From a checkpoint of a small transformer trained on Wikipedia.
Training: a variant of Adam for these matrices, 16385 steps.
Each number is 128 + 32 x the weight over its row's rms, rounded and kept within 0 to 255. Layers, rows and columns count from 0. The size above them is the row's rms in percent of the matrix's.

# layer 3 attention query, 160x160, rms 0.0716, rows 0-16, columns 40-79
size [114 139 125  93  93 114  91 100  96  95 110 108 112  95 113 109 111]
[[118 115  80 147  96 165 145 196  88 109 185 122 153 113 141 119 121  64 121 176  92 155 141 116  87  43 190 136 160  88  83  79 156 143 122 151  97 109 123  46]
 [154 150  82  93 139 147 119  93 151 107  51  77 102 152 135  90  86 146 160 126  97 100 120 107 130 136 131 144 107 102 163 117 117 103 148 153 149 173 141 118]
 [162 184 120 107 136 138  88  94 153 116  64  87 117 149  97 125  92 116 120  99 100  92 131 140 126 167 152 137  74 128 183 148 129 105 174 164 133 139 136 141]
 [126 172 194  92 132  87 126 104 161 121 101 124  73  94  69 107 107 167 123  68 152 110 106 107 165 190  76 134  83 151 121 186  54 109  95 144 146 131 117 162]
 [176 130 158 110 121 106 139  62 131 125  59 126  69 130 115 106 118 155 152 117 126  91 147 166 155 157  98  94 103 139  65 148 103  98 131 179 121 156 160 175]
 [ 82 115 141 127 136 116 144 170 123 111 182 125 162 126 158 113 153  84  77 164 121 167 123 112  91  77 130 100 135  70 124 116 143 157 106 111 107 105 153  85]
 [113 130 111 100 136 104  91  63 136  78 136 135  69 149 188  81 127 112  90 183  99 152 175 156  45 159 130 116 111 109 112 173 154 116 148 165 139 123 160 101]
 [ 82 108 169 109  99 142 143 139 118 108 167 141 158 151 138 112 143 105 102 166 120 187 172 111  80 116 126 114 173  78 123 138 120 168  98  89 130 104 153  84]
 [115  95 102 102 156 161  78 149 170 114 120 109  94 102 162 139  96 110 131 162 108 131  86 146 112 115 112 164 125 119 140 133 165 123 156 190 121 123 138 160]
 [157 126 153 145  64 157 103 100 104 183 126 142 119 120  63 123  79 148 157  91 148 112 124 143 138 153 101 165 118 179 144 101 119  88 135  87 152 145  95 169]
 [ 97  94 185 151  77 136 185 134  99 184 180 136 153 145 151  88  94 151 148 116 146 157  98 141 107  83 131  87 166 132 156  70  93 158 130 145 166 112 146 132]
 [156 141 140  80 141 133 138  94 143 175  81 131 139 135  98 112 115 160 111  98 168 124 193 112 115 134 112 134 112 134 115 135 109 136  84 111 108 139 136 100]
 [166 124 125 146 116 131 112 111 109 129 123 106 158 123 144 121  99 100 194  93 127 118 137 186 187 154 157 131 131 150 134 128 109  84 206 145 162 153 116 182]
 [ 72 134 136  98 133 132 120  80  88 179 104 168 120 157 150 139 186 141  99 142 124 153 162 144 176 141  79 127 112  77 131 129 123 142  61 139 131 136  93  49]
 [ 82 124 135 153  97 115 137 154 136 145 125 143 131 131 105 151 132 181  94 144 147 130 131 125 180 144 110 163 110 105  89  63 110 147  81  90 141 119 125  61]
 [167 143 162 188 172 135 102 147 128 114 149 125 151  95 170 134 145 123 147  96 106  84 137 145 101  96 159  83  33 102 110 127 110 139 158 141 103 127 108 178]
 [127  88 116 128 139 125 149 130 149 103 112  93  69 128 186  94  98  83 141 163 123 141 154  92  81  92 186  92 150  96 119 109 131 166 129 130 127 141 189 132]]
# layer 3 attention key, 160x160, rms 0.0718, rows 0-15, columns 40-79
size [143  97 104 113 103 105 115  78  85 107 112 101 105  94  95 124]
[[160 116 164 149  98 140  99 158 111 152 147 142 133  63  75 151 132 125 118 131 133 185  89 186 165 128 112  83 165 112 143 114 108 142  87  38 105 113 157 129]
 [108 118  60 146  82 161 149  97 141 104 139 150 125 112 144 139 150  81  91 174 159 154 194 118 102 113 171 160 110 103 101 157 114 131 108 115 105 153 117 152]
 [106 113  90 134 140 117 145 125 111  98 106 132 141 103 157  99 153 118 129 122 113 100 175  65 125 116 162 185  98 146  65 170 138 123 123 172 136 128  92 140]
 [129 143 125 127 213 101 160 113 143  98 118 124 129 166 152 117 147  99 152 126 122  66 123  98 135 144 135 149  92 144 104 133 126 109 218 211 146 132 125 125]
 [116 131 127 121 156 171 162 122 154 113 160 111 115 197 137 111 158  88 158 143 156 100 158  71 122 142 127 161 129 131 130 129 109  98 221 207 149 170 120 112]
 [ 99 104 147 107 139 111  91 152 147 104 132 148 112 127 123 104  73 154 102 135 117 144 115 149 104 134 120  62 133  79 154  81 184 165 105  79 123 147 155 140]
 [ 95 112 145 123 189 105 116 163 156  84 133 136 120 168 180  98  55  91 169 138 136 113 181 119  96 141 167 156 148  93 136 103 209 161 172 165 127 147 137 101]
 [129 127 160 130  95  96 126 122 166 160 118  83 128 127 111 111  79 210 105 119 137 142 113 152 136 109 131  89 162  99 172  73 167 117  89  84 148 118 155 133]
 [ 76  78 188 114 130 119 153 101 158  95 145  84 136 168 190 128 101  88 116 184 152 106 153 123 109  95 168 192 122  78 119 156 163  85 152 179 124 131 105 108]
 [166 178 115 132 113 161 142 147  87 141 157 139  94  93 131 194 197 125 105  96 158 124  74 100 162  94 103 151 110 158 129 188  91  92 135 121 124 121  81 128]
 [164 103 116  98  19 122 129 168 129 139 123  83 138 106  95 131 127 217 117 139 114 137 109 123  82 117 126 142  89 106 177 155 108 135  57  84 114  97 127 116]
 [189 163 144 132 176 127  76 138  93 178 126 194  86 129  61 144 175 177 149  70  96 147 119 162 183 178 109  83 158 201 101 142 140 138 143 104 107 115 123 143]
 [122 142 149 154  95 175 162 137  79 130 145 126 155 104 158 135 184 105 121 143 161 126 125 117 120  90 116 193  93 173 107 181  42  86 136 145 143 126  71 138]
 [151 140 159  86 109 121  83 160 115 173 154 181 118 164 119 123 128 136 152 125  56 144 132 119 131 159  77  91 192  98 163 148 108 158 133 123  58  97 130 119]
 [164 170 102 125 148  88 108 155  87 175 147 171 137 124  55 117 126 115 137  71  97 115 108 101 111 166  81  81 150  89 105 186 139 150 106 123 117 144  97 154]
 [ 97  62 177 173 144 124 134 141 163 134 108  86 165  82 131  37  51 107 130 171 132 131 130  65 149 134 182 206 107 131  96 132  73 168 133 146 152 163 177 128]]